Weights of a small GPT-style language model, trained from scratch on English Wikipedia.
Size: 10 layers, 5 heads of 64 (1 for keys and values), MLP 640 SwiGLU, vocabulary 8192.
Each number is 128 + 24 x the weight over its row's rms, rounded and kept within 0 to 255. Layers, rows and columns count from 0. Numbers have three digits each. The size before them is the row's rms in percent of the matrix's.

# layer 2 MLP up, 640x320, rms 0.201, rows 208-380, columns 80-159
086:159123142120117094136115142133144116096154158123095125159191174116166164103138128125090115100182094119120102155152132154133145149126143143161057124135136105135118128136145118128137146110179108106112104090098154172139136146089162136104123159
097:139137089119123152136098088110117161190137130131147108143135079156110093138122089144112161161123070126130145112144121125100151158181121145147161133117136119153088110137124122111168157181091143111152125101143095152110152131154150139131134162
097:110117161143131102121151115137173106123184120143141126150110122109117107134110133167104101106141105129092133101147122118164131086149114125105140124124129153150141126142147116116126157161108098116153117130116137130125154146124127152126137120
105:108149124151140142106147092140153120096131071114104119091127108155141164147148170149136113118132093119124078078124118075141144110150115156113169106131121110115123098126120088110117117120098085161112118075097105187131106139118150121143119112
102:110095132123107136111109124110158131151145124131149101160119095166141154121158121144113136158148142147112120141097115138118161123152114155177130091166169120144143130099156158138159166106148170099124159173192122121164092109131148131122163121
103:078132142107155129115144152118121127112135196149075157142112144134104151145138107109107118131103113132112120141121120182100128151135134073095129107136156103182125203152154146151151132135099158135170102142177128142148138127144142136133184121
100:115144151175133147160104127165119072177132131169135100124162105108139113161120125109146107110125166150173179139110129132150124145089118114087160090120090165099065106152139133154125093143152133151119111103168134130126152117101114147119106158
102:093117136113116120135124135127161102119139129137110175107120138181137135163116111145121120123152130140144126079149141088122097111068155122152137120152115160114136099102132131107166140151113168128119096138097116117150122117101159122102127092
092:137124157124131122174110115126152121084174058136123117147091151089097124154152100159137107138149169148113124107074128084116128128130093150111127127101122125111120113129116117169110075130122148142108087140172159136134138113068122139133121115
103:123107116156133085155144095099109119167117162139106144111105166156098151109143130119108161173139182112131163138116129118147127167127115109116135111093153128145113135120121178139133157114108068149147100162157134126119166187125134143113139116
102:118134119154125131150108125108124118138100153133071124121144153105141137109148137095099110117158142120130125165167106122123147095168153160145119100133105116144147149078092142152120151128131135126149078174106157121110112142097117166131138115
102:129106143109204151132130163123172108110119143146124100161124123150079114123166118112113103128098132118079156121139136097121088114121132147133129075085143157122114130139141158144136125123157136140169125168137144114178098159126144103121124144
096:127079155136112143150172157145128076168097169145157132092111120144112152108133135126111146133099125167136140127085124160146146141144156134119131167118139116124136096138130163144123150124084131119123113158139121183095166110141130084126130136
094:126128156162112109122151156147172115159116143155158126111142107123114153134131136140108133122117126108082117112112117158106170145118126128148159136094102153097094105191111139151143111120157130119114158119137130107131116165109140129119128140
096:187135118143110137097141145103140140113161132111153138133079101145146173130154160150125118140138125102129101105139150107171129157138117176074086129143147126161147145079133088108130163169108123104123162119145125133142124122130114200108133134
101:155115160149108082136134109141139099095115153089128120131118155104112167104129130129127140109173150133109186128127143122137118128148131132130125191149157118112107133121135115128138112124077136139113129097116091113066120120162129117140125094
106:154120166133151154174132159171146145135131136132139125134125132090117088142121137062126142171143154142130130099173138118144121133127149129107142094132117098123114148069119157159127119142118161096145148119132184157133136063105181137146098132
093:149130161081096163143108139117108208143133119136102137134128147155122128116143114125153120132148110148146103136128116108133107135157143106155117100109132115179081149107131097113137079135099096108113157125106141125112145150122106138129120126
099:095109145151182140080127111122088125130096133184115127144117124158149107120107125128095149084150088126139120149112143148165148133073141115121103163108121120128171133137157116142153168152153153134146122114151109127148162145167152107107113136
099:097113171116097147074146134143123108178170146105127119156117169105140118144127138165153096149179124103110131137155114188126112114128117092093140131112094136107159149122127127145164113107097086106104108111126088154123121142143133099143135168
098:152125121126177139074100156121103099131162182088148138154133133146177151086148077145149119138149174111151152120103132109165096115105124145099111134170145147132126152120118112103111117078075114127144145109138103159108115153128152111116113111
091:181130159150143105124142119164163147117143107128121129138149175120094146116099121114121142124121147125122145123134144097119140132172131108143102147140130105137144126138089097163091135137150162153095115150112167142166108145133140110120124122
097:085122085128120126126108145107124113158087095144151152088125117137159109145121113132062155123148111101154121149084096086122130130105129121113145135127097139158138098131205132130127116114126127127109090115112129134155136116121207092113114116
102:181092183107118163130132135099125176141122164110136103138155130128128130142154120101119116148059110138144094074136050118155156103114121099114141098116123137109142125145160132136088134124171142116114115138143177120127122121111094146125133149
097:090114102105088108093136120130135142115121137140114114121134130108127146124180134138088125107192158142143118100111088125130109110125145134182133100122148170140113110079118110131138143139094108103177110143139131143124056113138144096141123136
101:120096159168133109100099131120114168113172132109132128078139181141174106119140137133114113158122119132064123119161163083119150105126139142116133126168118107093125107125110090136077155121179155098137108124170152183169116105120100159120120133
099:130109135131125122144163115149138101128138148155104096159132132128126130120133114146126105149137143099186124107152117160104122129153130098107132110153140143100175136137114169108123172138118136124124145095090158140130099125139117125132153100
105:128133117108124175155143155176127101138083041122111134111150122103142121146114154107107133136084128127114122140073120145140127160115107089121100097121121151084145142128142122117109103154139151109112141128126127134163152135152125144146113146
101:148143106131132148139111147092115125089131135146084129093149171116125124138110105114106121130128142164105123100121097140154127146137129110152102140106100100176111130135121080120148103107089141116141105133129108140129095115138131129124134111
110:152104133132136104122127132117139103119153110125117115124105132149121132154120128122139144100147123138115176129118192145124143122108145140173137171086107116083147138125095144115098101098130106122151100181138136149117138093108152100120143104
101:124154157161113133119086129106123138122114145091125114132115109141153154127125120153149106141123120094123125098136101153096091109103159162128102089130090089168138136129138113081154132127129137135158131133151116162163129135131083113146160120
091:154083095147141115175148118116068115131120158162112154134145138120152117099136149126121140123113116135104118129130142085139108108190117131080102114124123073155150142120118187142146119148088132120099128128102119133121132123138120150107112133
101:163163109119120171130116104134114089137101105150121136110125142125098112106128146145151135122123112140130128128134128119135084142128160151149107137126129108129122151124124131150123147117133087116089101118166116163103097139122158152102101114
100:100155112096099136088161120134106087167131136146197121120086110087152131128111121125143093164123092096105092183134064127137093118120142133142167088117089135155124139138147144153122128150128116139149102122106128127146109182154145133108115141
091:165137126131096126130114154124158134159127135174144110141142144101117103089183126122166092130102135122117128118127100168145105149097136126076137128136120145115104108147124125146126134126106115118138146152133160138142107136169100142152112120
099:123143103156138112131072133123111183117102104121093105115147139140109123116130120134102122137117142087144149103120105116143091131101143077145150093073144089137127148112142150130102104107092171085164138094142073154118098130146118124104184155
109:118131124152148147134060171142113166092119127186131078107134130160115126148144075147075117153165162142142128122084105143163130108094132108164116115124096119181096130101175114150119137151138122119161128125111142122124110092170171139123127118
107:113129163135101144108120142116108168116151139051103112165170148151163148099158050110139126123127147117157107118155125121110134103147114095106146155098087148150121190115125098070110101103123132131100143122126144074139130069134094135106118129
098:115136209159122186125146110148099071124139114141137122151116096118138121109109118145120140128145120124091136124128142125097118141073094127102148152123134124122146157129132104160168164149147123158153094134140182100128076098082085185107135096
097:111142139135116132104109172127140122113108137130123147113137156098159117121139130082104116117118158115161138116165127138127110137143118088135181166121118127125072165128115133093091150071113133073158158146123127124133138158140109143148086131
102:130154122103141104109082133100131111150084113091150127097128154144130167137120144136122128112100109114132121092159129133124143107154159139098136143096104112175145099153127094113150147112125104119144152120108095114111079172128137136149113148
112:164119106122110079121131105108167137100132107137128104082120151100153136168155136102157119123074120113138141096114099112133158119117123163103142163085150075172115137096082102106135135140119147123119124158119128130149165076118123067120154122
099:118079141164152146168131099096124130122144144119139133115126147093101138166139122141104136117151128104129088105150140134113162140101146119092124136126160143123122111150159121117112136137144138087103118138174105140112166134162088139130096149
102:131142138148123109118111174147138135148103108098177120157127127104103079156112120128153153169130118169100110155101119095126180092095164153133168127126139094133147069166143118156141152094152127133164163091132142145108143172105129151120152166
096:072132156106128119145114130119132085164094114130149155104154086121122155113100158118128157073145147152121155098153114114165095112107119157169160102120116142090176100146159108142145093146087147154145114147119130139165128074095136167093134177
104:129126137148175117106113108090126138097140089083121079120148118120117156109123161159124147151118153104099131165086138128143136094114144134124098153155096066138132099137091150121129165127100134171108116109106107147101112142096106106122090151
094:114170132134136133151117131135128125168139126113137095117117129128129164152131108112107095140084090126096114161123125162137142168115109123103144138155170143119106128135132135105156086126094124120140163105101159100132115096134153130129139090
095:097145163113144136095118121137131115107098094120106090177144084124128149103141165125147066142137154138186139166104088099148154132095158137130141092103114102126104094142084122095150150107118166162133127127086090133093114115132115099135084143
105:100117148160091118180144122138109122141130106135122117137127155072098158158114141149103110152149164118121147142094141156101099110125094141135134105132171150128148155150140093120157145096135170118101098165136160104157158125112108121112100107
095:147162092094116146128114086118142098121090122144114132136117134093136131147132072140159091126096113142154088119164114132128106145098102159125135139117134092124169128085158155059129142138116170130177118156154134143120117159087160091126143121
102:163109127149094162098128140131140113134158126150125120126131156107139151176133083117121141142149122147136152112139148126144066176124098155122108158136134106109150106143142154103134152147158146084139149107120107114106095131153134137099127119
097:140146122093096148100164156092133160117151143141118110094105151135110178164160140150159154087163164110152137164143093109132136102126125063138117109133112148097154126128114125157147147145093087151150166143116119166159100139115125140105137140
096:124151099126144117120143132108120125106147067118148126079159147134139136119116115157103150111087079104146089150119151118099139122115130146130129158162112111106148089145133129136136076124130105150165133107114135108073135140122108118126089132
097:128121098104156144126067133126100158121129120130133128132127148126108119130106136155180110140164129110126130139111151172155119118138150132124125088111138061159182130156112144137141118144122093114114130110091121129131091118137145140136128151
092:155170128131113171132092163151116154109124140118147121169141153150095097138140133091124088104147175153118150133130098139109135107130094172141109152148143142153151138102095142121120110116105112129098132142117109177125120134119181166129130105
105:092127097135144110111114096119139106114072108124142119108148119115114102110154173147095167113165112138145119123169108143115113133109112074098090103115128117126144120062145137110141140104171064128147178141086160150115121140118164139122142148
100:139157120146153178106098128086108161109133130118125108177154109142115125125164103099101111130148134159125162135139164136129167102155132143140161143088110082140106145105120158133102137134118134073133124110143139128156123127133127088121158067
095:133106120132182140154109134096118133151124122115147105155135114134138118104121149141120158133154102140150093075142119119116123136145122176126126125104130129130170127160139116115124110103089175109115149115083081143095148154110105119161179114
109:135180105122108153091121135130179115086134159174118145158126122077135133125084130139129075097127092161103145116132131129143158153146140101108123106147101097106077101117126130167106116147156154126123172143098081168099132125103134099172163143
095:122123148109114123095130120099097085135159110111120119132104123124116091153104134142104160099128163116127129152128128129156115091157125111123119165097122121096154124100145137154167156128160136186145081179156137138102152160149085183094076145
098:125111141149146129132155135166131141147127126125106167104101131130145145148143116148146137131146125131141102102132130134124119118154144119096124153170154148119113123113128149101126169103154143126124135118076097140054162118178080134123134164
107:091143160186153131148123177154093115107157179114090120116156101163134117143117164125095135113141150159120131121126107127168142116158138059140108147122136099117119127218118139143131082134120157103139131134164150127102136116104180105134080151
099:137147131111126131091115119101137129173150124100149088109136109154136113134076155110156151127129163156111146135137136133131128102146141122186178104102100098166128120095136088108131081057138151144127166119103095134103120102100164137146117078
101:150124136138152134123101167141154092134101155164085114126119131104105101123137126111152175145116136103154098112108175116119107116106138137118126140136128160151202143130094135138121156163115100128125131106119136084108146124118122134132124092
104:142128150097137119130132137085145119166115108128123124135111149179114103089157095153085112095084111117149143107182133143122159125160164146106144141145136147113125115131105156136166136146101101120120130083141124150098131097147101151151107124
094:173165147122158132130110111111127107133073117150142160146141123128169123159149148136159070119184120126101137144129144127145088142134151108091111143179125162135127112153136131140105129112129120113121132098143113087122101110106076115135110082
091:096169093124124166091094168139113115157128091142146108186156164185110098057109085198145090128133149162147144147060179104131117148113131162142151111150137110102116128096101130122136137076143110104150094109106102150156124098105120140136136144
102:126131072134128137124157134141122112114170128126137145159162151115121150104144167137084107116101119151132081109107185098153093165155138113123108179114087114074189140117122154125144112113111144132141101150134146188140136132095109107156127120
100:132165169116187108113157132103109136141131158126134116122102141127067109124093143094175107100114166187121106142136114110122166183124121088155144078115089121117128150075126120120092147091138087132098123144123107129156070131083161130139101110
100:129104154109166101104123118146078164153094116142135102126158130119104151163177134108135116117138171133163116130148106121158120116172147116122076129133128127115150131112126139138145101106078097121129123146132139148095132124127144157135164154
096:148118176149139153148126101118126093108087084113136151091121119113174100126193119120136098150108124138154096117186140128135134128099198142149112102121140160107135116150091128080134127086120130135123110142155135146097127122122115093113080121
103:117079105107143088125117137145114122132137131130149129176111091101137100142118140137154136120143141118150136155144136126144130144106156130135167108125108119096101146133130113129159147154126103148100171158141142093130136115167101113097146113
092:123142073088114136112113108166088131163133117143134140142165141111094132100133130169172087156136110126131090177164127185107089147087094148123122086143138131062105127153147123120132099157126097154096111138104148162149120103127115125119102144
099:108106155137120124126148101106132120141087115161093143090139124098156123145144134142155112174141117145100124118091146145129162107088142116106079121124147112123159133117162106150140146122114151138113129098120089076163108127141136154108118104
103:136103138090129111158108136123092133115113079127120133148135092087119108182157131107141099082139122150157112131108150145141148098083147143121182120135111072109099150135131174120122150086107108174119104145117115100097108136163136145131147126
099:120104121144165134139090134153115144133134095142154107134102154113115082109164118119086134131096139139134128143145148138136123147117157145144113110118111094132104111155140114136120118132139129176087160125129140094117110159129102103131112161
101:137132081159107151125123161181159143118104136136094111160126168108127147102149144100119146112152095141092132087099132111114114152171095138141080181131152105102113085132125130134088135091146133123084162137076113153116119135147128084121124114
099:176105123132092136156155115154202103146095145056139145166152129129164125164133148097109109122108124102119126117083115076163132122157070107100130112185158175115098119136078142111107131139146109142094118103157143115152109110123119121133103090
094:120123118154118115146119140147157150167112106141164102142127106112137125125130163109128129145126118169132109118143152134137116174125154134136132125168107142121127133172130097134100090151139082173156146090138171110149159134105127151106117126
100:128074100116127167133121154167124164097104130139133092139150134128126127097074062124140153131123129165096126123100148124147124109130121139078141106177147112106131129151129156117161107117132116126176107108120146125107122154133104119147129130
095:110040132121188108142113120097178115157160103151129106122131094087138157110109076122100126118163154111130178150153103099090112133107103177089118111143129111108137099124119117088123170102125123135126094137132177132094119143098130106135110108
096:142108090132113147143145097119149115132148157160107142087128104108128151122127154143130112155127183152149161139079164116134159135089146176109130104150152136135139064115127165131129161073143139112150122160109184137121125157173145089124158141
100:066150110135165139124160128139117167113120161071116108135119166128130161086162104078128170126124120199146119120132156099120138113128117105161137107132118090117147128132114119062104140103139103138112163162126154135159121131115091153099135158
100:153110131113132102125118136113167111066101154124130141080151158123119173154189143129166139130119120146140154152162122148203150122122178172108131124108114122130113148151075167141103094122169128098115120105153154107164108129105114111090109180
097:088119170115100115139126132122120159122119142136137116104151105142109111165122117136132130104089133133118159150109116184134142190112113127127124159112120123126151117139112123106137145114131124091131156076113091120126120113114113144134118154
101:112143101162114127149131102145153108130131084112106147142114151130124139112121094150095164083158107131137133123143123121112108113099126086109136161129117112062108141140090171098136110128129133116150108090103158120147110135132130130111145109
105:114103129152124149106117157130136091153067170133191081114122109100155124130165102136109121167108123125139132094123119154157123148077132110103089167132128128145158130166130128108168101121146119157113112085131135082116139148149148168138135126
094:148190116136137136128158112152140102109111087101148111113135088129167134125169091145063141153126116117114128140152117128119077146141073127120168170135133154095081130102117105123140134094133105127152152111161102159125106179103074090162145097
096:128143101133105122144148149152140149104139141076129116123106098133090155111134141126125071127103151125121131138117126137090190181128149090114122122133126122115141142126141117137113095075106141118136155122123138100117085147142127108144135218
099:146116102143076122129123157100111111162133144120125135084129106098188127095118122075100124133143151144107121147159138127127115121143111120142072147151096147169072078095115098128092088114115149104162098125137108096124149154119089141120112121
101:130133121092127111108116081117129133129116103126061118147159139098136116145122168149141122088166124159142103102118128132117134122164169144154151127188139146125136123115153153099154072139127136142122119121138140093095110095132139136146126165
096:188110142174142179148125129157124166119160136111107104157112153133091117120128101124136092127105144162132109150127164140098166104117127152179118060106148062126130118124077105097153158150157104123158154113136132107092111104141113166123122122
096:116119153128078135106135163092157129076127158113174096135164169129151146189164138100137132112108122144130111102141156143135140125095127121117176088126138119115154132115101153114128119124154125125152109161162152137130135118124164149115172173
112:174142118133166115137115136164129092114121147110079061124116098092140128112121144139193137097142152149094170121158115113122127147105095122115068102131131151103137159096188110128141102139128171143134110151152194089156127118096104134117169119
103:176123167166115096132089150139113106153154123130166096128142154104107140165131107134155094133153151124144105149168125097123134164146133124121146117122119129131169108131161178115124128064101164149129162106138179103099173117109148117077107124
101:113112154136149117124106185105122096133103137119103099108132095149143144154150151081136107165132117133140153103136151124121127150176124149144115116135112172138172119123135132148119076175098146125166108151135127108158120128165136131146115113
092:147141097117130095149129101121139100122103149153116134132131114107182133144121117108120129153098120162136140094126145121104149154105177162142133111110161096109112125118116120145173145107120101126130183105189163142112106094125114115153128125
108:129131132085151119138105124119136098111095135109126192142157102111168142145110118109158103114167119085110148128110142091109117119104135086113101181126151148143181159121148129133081142127117137120104170153134164122082106135169116111129134109
110:120100105129103124126126127118135145151071135115134118126142132160123135167121124120178075122114103128151157108137189129125107115122130120136122128084125146155102112140141142120140121120076107125131157129114118146126137156140093143160133141
096:125175136126187118141112136118168125125131112082115144122164106153166123119114147125117144124124094105111104142121122090136126138127082118093108093116110102139117117123132146174076080169073142137116143114133082127118163136124140116142124140
098:130093116167136139130097144109107098110104126117127146135115117143149136111137115080120140108119120144144098147138138132141100111171133108112107128127136110124107129134153151115145177103088162114144109138134113151137108104120144111145151133
110:158141127101096152127120155114129172151136137153157140142141145119115119144120112131141114176156139143137108098130118135159112103141126139130123139141151172144089090122131106163172131148104110130108123129117122142098151105126066158133179149
104:104138101187130143162116134133184128093163156127114127155129137144129132165136104160128114117113108122098132083117114073133147132148130113137132080124123149102085118154138141137123121120089131128131129110132113159133103125117096120105099105
093:133185144100127110142127133114157131129170146104117118121138134138143134090133104163148133128109150163121133118185160151129136109153125145134094105117132181138123088119167085139093119128165149122166139134157134132120159098191120110112146140
094:108106102130160114150094123142144123141148087099185194143156069137072106135122170142129122128142123087128126106144153162102107130129088124119162155159149096123144159143192091146168114134121122166105130163130125084126134109166156111094123125
100:096115121078115111112142119138150132092127131126121124123143114147127092138127104125122108131140125126154129104091127092164141116115098093091101122144156116130180110104125137126072101133110174125126146164151156099145108068124167144115135111
101:125126135128150149115132135133133101154156166158135157113104132132112121097148135122175126164111133112120126131129116115112171166079145120144100115146144140168139140121162077095122124175139125131142064165131163116102104106113141112176208095
125:104168127147156138135104116153110105135121136160146143115139110154123122138131111172095121131200156109166129146109153088143145141112158088169103137153082146077080146161136101158127133133143136130133142120157101090106127132155161111145071110
095:083133073116134120124131109139084085098146135134133126153123143141130157114140112100122136099132082151117119108155149108138115118143133135113113146105137173081093133145128124123175114113149138151151098092097116189098105142153132085125131125
101:136139108111112086122134146085116098100151127125097129159189132115140131121131139101102109123109155126121110144119157125129141121122149168135144141095136160166130168163104130118151089122143123114134149130134129145155129142131103096116116144
101:183118144143104162078124095126144146139124119102119138138164080139160105115154100128141100114155153156175181152146137106128151069153169147112099160121106162143163130079170168119117127105107121117121202112095156141100153107146162138153128142
103:155154114133125137132100087179133128116111120116123125118151093138133151130165085064139137084147148119152139101124123101133108117146145120134110179121145146127110175122139159147153140156130162164074099164125175163124159125162102138123145141
096:086114109128114167119166139090114103130082128110131112124140137122145137159124136164146124115083116137092144118117142129098106129116147161155112138130137130155124147109116139148124136138131165116160156118093121137144167176109117105132098140
096:109099143115160131177122149180072127098129129102128116115122150097109114148130101111142136117124145157209154087091178168155169114103108127094141174147106148141137144102122146168117127148131120143127147145104107116098130125119135107108102105
096:132141151187126104132117112063125132111140123122168122138146100144161160145148098128129111132148155147121119118095164126152127133099132137118116159139093124130165114144170105133132118144109141115132141132121146104152124118096156147114124120
094:142127127124104099101063071125161084204082146104141186109127124118108152150156107192101066143160128124110135143133123132098088167135141171142167157105112152124097127116162116133128155092156159119090130105118105155117118150173160088120161200
108:108125119130139135143124107118159139141173093086111130105121116138080164115132148145121139144098121116147104127130164135092120104171110192117108132165165032189123106125115104127114089111114120121096141085134169108157145165136153096113135120
093:112145169081123096096139137075140123114113118117130137147130103164104172119113145168134171106132135148136126173123114111143122129117143120085099106169137063111167130116138117148129117132110094107104123133172109130110124130122125155132106073
100:099149105071135124159128141100128186102116125107164121114073143135122090157159169124060150118071169148156130135115142176118165143110105161126146129121141154154156150148157129144138165109115112154129123083068105118133144166162114119122127156
105:144105133104157135089109143140108153095116151094114167126148166102099127144158110144134129154099124102087130143090155083130109122124157086100135141104188120133117120168136141111156173104113118098070139113133147120111156099117101110120112103
100:114140151115115136127143132093141141132107137103122113160135119133151122140177153118117151101118084181121090176118127106122130122096152101112103107070147128118099121153143117101129107141091123154148121152120117147170097120149181109132163152
102:088136103130158148157141169123145125113136108121135151151121095094142142119117132115137154145129138188146095084091175158103097140115147111159126114125083123137149148151166123149128109121109126124168106087134155136112130118052120174108127137
102:143155122140128141095128138132082165107165104111114131135148121109134161170147141123147140084176162100118144110131139105126113173095155061104190107107151129094114175103110163143102121115153137171114104100153156117145124147128116160112095106
101:116137142129107166153130137109138115159091139122177120110142118142152086084132105159167132143120136096144105116099083121116120138139140102127114098114162121144108171132148133153144141101165149165086158169171142099096127142130100136097083097
098:113170104110127132105152125124110148104150140100118137109089138127082166134125072142151136113138128124138147139128135104125093128135143057133129130136132160073122174105093116146125140106164119106093092152095143137130103138117142099112100089
093:122134092106106143146114122095154078120099101134110143077105178108133104102085116141130114086150131161134098160123127176141134126173154091120106162104127148101132150120151125110111110109129137151089107140117073110184141113162119142112087142
095:159106110136115176146118148127074115114144145114130173121153092118159074167137152086107137116119103132137100113170107113103133141117113146135118152121144071143134122147115137125085116198097083157149140176167129133112123131116163122121108139
102:142145156149100127140093097129112137123124105133131094130126115146133135105125207108088124125127164127129117088121152095146109134135113125131092129133118132162121133086091136095086151116120176092129133149062125120148115121127120175116135135
097:145122120127116123104156108153122143136098073102088113154143167066143144150102139102122146116121141144139096133122091150178150168137151164130155126127124184112100128121147123112130115104170106129142132122067117125155166104147130187152122135
100:156146125138112113133171095161161115117124153137150141123065106103145138140146157089095152106131125136124135140118127123092121132135149139166168110109150120155106122144122167149059109147121125141100120159115141120134106134090152119126109138
096:148118151142115098103136148124118121139134127147135132120117139168130148133109116113139122107105125103154101155158107104107105148095112101171125132124128157125086116138140128092118124162114112140092137122153176122113101113117111142123158107
097:140153125093110127122161099160155137127134094131150095080147112126134093139114137163125066105146115123075100131116143091173144118094104085079127127133116080147080141119120114126164120161141167146137117125119157156157164186132119146118119128
108:139159097185152132116125131145141131087111085115140147091135130098121102061104170133102123116124117141151181115146158157127108178130134110134073129096088103121126083106153133074131107151097113148127157111160098118103141153109134109143137126
096:118127148198195087104153071140131142153110074142112128156116113164079145120116160114150146108115148084143106145131050124122129124128120150141108131099096154096136086126110101122124117129174100127163104162142123120145135114174145120142133156
101:134130123083123174118130115149103145134142134108124106127119071115142109100118163109151129107123167132115132111152097126109117081091124122130140104128118145148101147112141113124150098105104135102133091130121099120140126138128129134136137166
098:094134160096121154108148182066099079114139123097116138103148178140123114141118122106149146153145174131107141108132140131113096148140126122117153162130140162107105130151130135121142176131083122120140080156142124157076116141106136080128107131
100:160102164105153178131150090092123136143132207107140076162050137152110140111115112110141125091133144150147142132100122155106165109130142132084165102102145115122100167157094111110086149104135112097130131158093079103097129101124075176109155117
100:108120145150094143134122115126117176156109116125087103116158133170170103125094119122129142109130100132135130116131075146122132150120114094100136150133141151120133149131142106154159115117084130127150144131123110125120126140141133110149121152
098:072115137112096092108088144133160098152127113158151162121126073147128140118143108118132151143128089145128139142093139122122145095105095093113153137148143112129162140104129130169111115176144076112141150114140156125133109103170140120159135132
100:133129107129124142144149100133133146103167120111113135139153128111125080147133122088112145107083112127142126136173155130086156133144129162111111124124122161128146128121143118147095166130155170125122156119157158116176098148140143122137136145
100:115118102106092124124096157185110137121098098137063106141138119087135136100143137151144074144158110143119143132159151138122142128121153120120119166090116142132144126137143170129148113121130172134106161125155150102142113144109140188138116110
091:175137139144116078128121154127189155112147131141107101141141122142088144106148134142145161108124132112152124170174135140136141129132103134125111140105151165114096148053105130087143125096109117119155112130073133112088128130128148130129115143
099:110102075108136148147129108144102136137134159121096123086142125086174113100163109099133145129092100112156113147128097133144130113121099128146118127129089150136094139125140120140071153088161122104121143140124118116108164136148127126119095100
105:170139081106098118124131130122098096148101124147163099125126126089152123113118154114060128133109146130116149155144155134092120123153101102113134120088151086136123106118117116137119081115153111115101155141102148106122133097143100089120110149
096:151158132148139154116117156126120136125118154129080130136143089120110132159133139144118087130110147097146110108145117100138192146112160114120116136103071111159133126172148099129131117123161129100112160119176101117137139131139121150093165144
101:167143133106150146110113137139111154161145145100137102125091111134119118112164135124130144137103097109144110139111137129138123148122149115134140113116106127113179119099167111173147109120132117178136112126167132154158152142137149126117168097
100:151099120110102146092144145120127124100180163121139188159138140123100144110109165084141113088152118136137109145160166071131147114112104160147126113109096137138156086134118143154162127109104168158115148132105099092101104099157139118127111172
100:128140098185162134140141124111123143117124150124141113110148161125138104173167141095138130111116144113148145134149149161133106092093149118122117179131084133125150142099106116091118122112095105141138150129095082098112155127131087134118142116
103:158142103086141148136082139120098110108090131125144118110114084121164116061124123132130121104156118146097132120165085063118145178115146126103126115145101105142108137082115156096116073108098139163132102183129142120132148106156132127140126135
105:132094148131100111110158131136100133173129125147134140112127117134096148170147144107139153138117160100109147132133171086106165121138159109132156130145123118131154126117117095161065115084130140072143140115113165090121111109127136125122115139
115:105118141130139135147088141116079161087158153172095130168112132156146097124135124134137113070132170125129141136146132131148118113135123177141132153198115118068113142132072170094140065170148101124093117104152100119114074107176186157117103189
097:128124135134098177101144131126121109181134116116143162118124119128116074117081116157150163102140203141148145124134137129143111089157125132149098138122117126132110139143100160119133114132117125114141150109154078101109136083150117175130085120
099:106121144140107140154102107154120121086112100137126171119142146118131095119134122089140122102152118095113117133156143114142081130178166110145115151143123096135065167104096149126134143158147147156136078145141169156142162124129138143129095134
105:116184146126103113117162122129177151139106096164114168113131150128126113126116108168159114106160109117129126099103107091104212138127088130104138121119154132122136148161095112141116132119138120132137107149126075127116127102132122137141107144
099:124129135117109138154135124121109165090180135084138173155107124138112140167095156129171189142140125142155105131097119123140102156134146169149139127115187129097068164113110141123157132145116088095132124139129111123119089083118128108128144124
106:151078157110102151128124123160130069179129151139080100141129148117092118109095110126156149132171110118178151134107136122145107098160131145142109112119124083071135129139124150103144126147145116124095105116139155126063105128102142142118143155
097:113176118129107111106140134100125117107148137080150105147125105140100158114100086121110125182115165123116141102109144178118150168127147132135167102150111152129110170102156137160170136122138093149126136141152100175150152073184195127119160078
092:136149109171130141169133121129113169123110143108102082128096088127130142176173144140114103058118122145108105109117155133121140137119127112130158102168133142164114065143144165120162119145120149092112153163129085103148121089149099119127148163
103:146103148139127120122146135147187147116083119111086139129148118151155114127121127167137079106117155123076158135138116096125115153127127143152152078122159110134107072118152101149122083131150117144106139139142103126138065107144113094109137094
099:192145142136102151164113157122133145114181128140163128117141124151123161115162135080160138131151142110163119123124130145182111141145147119133125134146169119148111142130134160171132155116098092105111147174122144161113105132091140130149138156
095:118125111158124170149151138088168141145100146109142141145083138109109093115113132116088142121128093104120173137134117158111129189117132102113122162122113131131140155135115097117153096114103144141143162078148139117110118113139145117134158170
099:163163124102128124133157157122122116120187114117154100160135113110126123126132147134120149107086137133089111133128113128106097094111151118146112107136129110158121081146135097158119124109107116095097122135129122161106135124148143107126154130
117:134126108112140166104101094129109114109119113132133140153137104098098125132115100124127147131125145145139154157134098161162119128170155139149152087068101130126157128150109157063114091108140086133100157148138144164084145197150151100140138125
101:168131137155138116128140145104129137117107143137148144082125172134153156172133099115132138109080088099089129090124118124109153131119109177133142171140141098114093140171129106081160138115141152134136109104085149126115184128098151101111125090
104:145118080127161108103177091113085147108143139168138136135177156113155116172145138138160128119100147090211134151096121135158137142086123116117105134054110122129130139127127128085097145134167099181094129145127133170147124095135113119122074158
089:124150146134144082113102158105082085133170138135125120114143158092097123110124171159148133141119138140092091153149162112098120141144132139108103133121101171130123110171167148148080093107127142131137162127157129138127141136103115159134158135
116:158111141129106163123142096130115107176117047117130114137114094140161149120109069126169123128154159139176118117132135095153082128183109129118130117104135121166125125110087142126143134108129110128132158120125095114150103122151143104157138179
106:141128112109135154116132106125118141123124119128146124142132132174157146143126128117113129111139139096140102153141135115119110131151152156137185134098128109189146104077157137119121088175128077141132151161081095097126172099175098111120133147
103:157123119158129153155138111115158116148136147153067091151139117146065121146126108149095128116120121083085142115116129151132086108165127115134163121157189120092124151141146107136152064115142160099139142194126134101127219141123081153134105164
100:128145089125094161140121137147090144159168163166138151150123130139085159172110127115117105126157099094156126138106183105112114120125156117165076168160115126129131104125122137114138150119120133130117128152148141114167134139141100139115124105
101:127127122140158159156156151158172127133126125087139112145137146132111086155139110060147133139139143146130111084111106128103079140122106064098151106140118135124107152129122169145125139142105105099157148121121168160147106116120109074139128119
099:115128134133108193122125107116125117133093120131111159122148125123127164132125138138115188110118127152146125144118102104155111123105133110090107055134105080120094099103100121118147116138161149109112197156109073113150113107129130159112120147
108:096131113122070128142136117114139147116130120133158121110141094114083118099118109151114129144127112116091117072165122140148117125129153157163089135114152106109084100119170149154122106119121140136137182178143133114138170087131187185144124117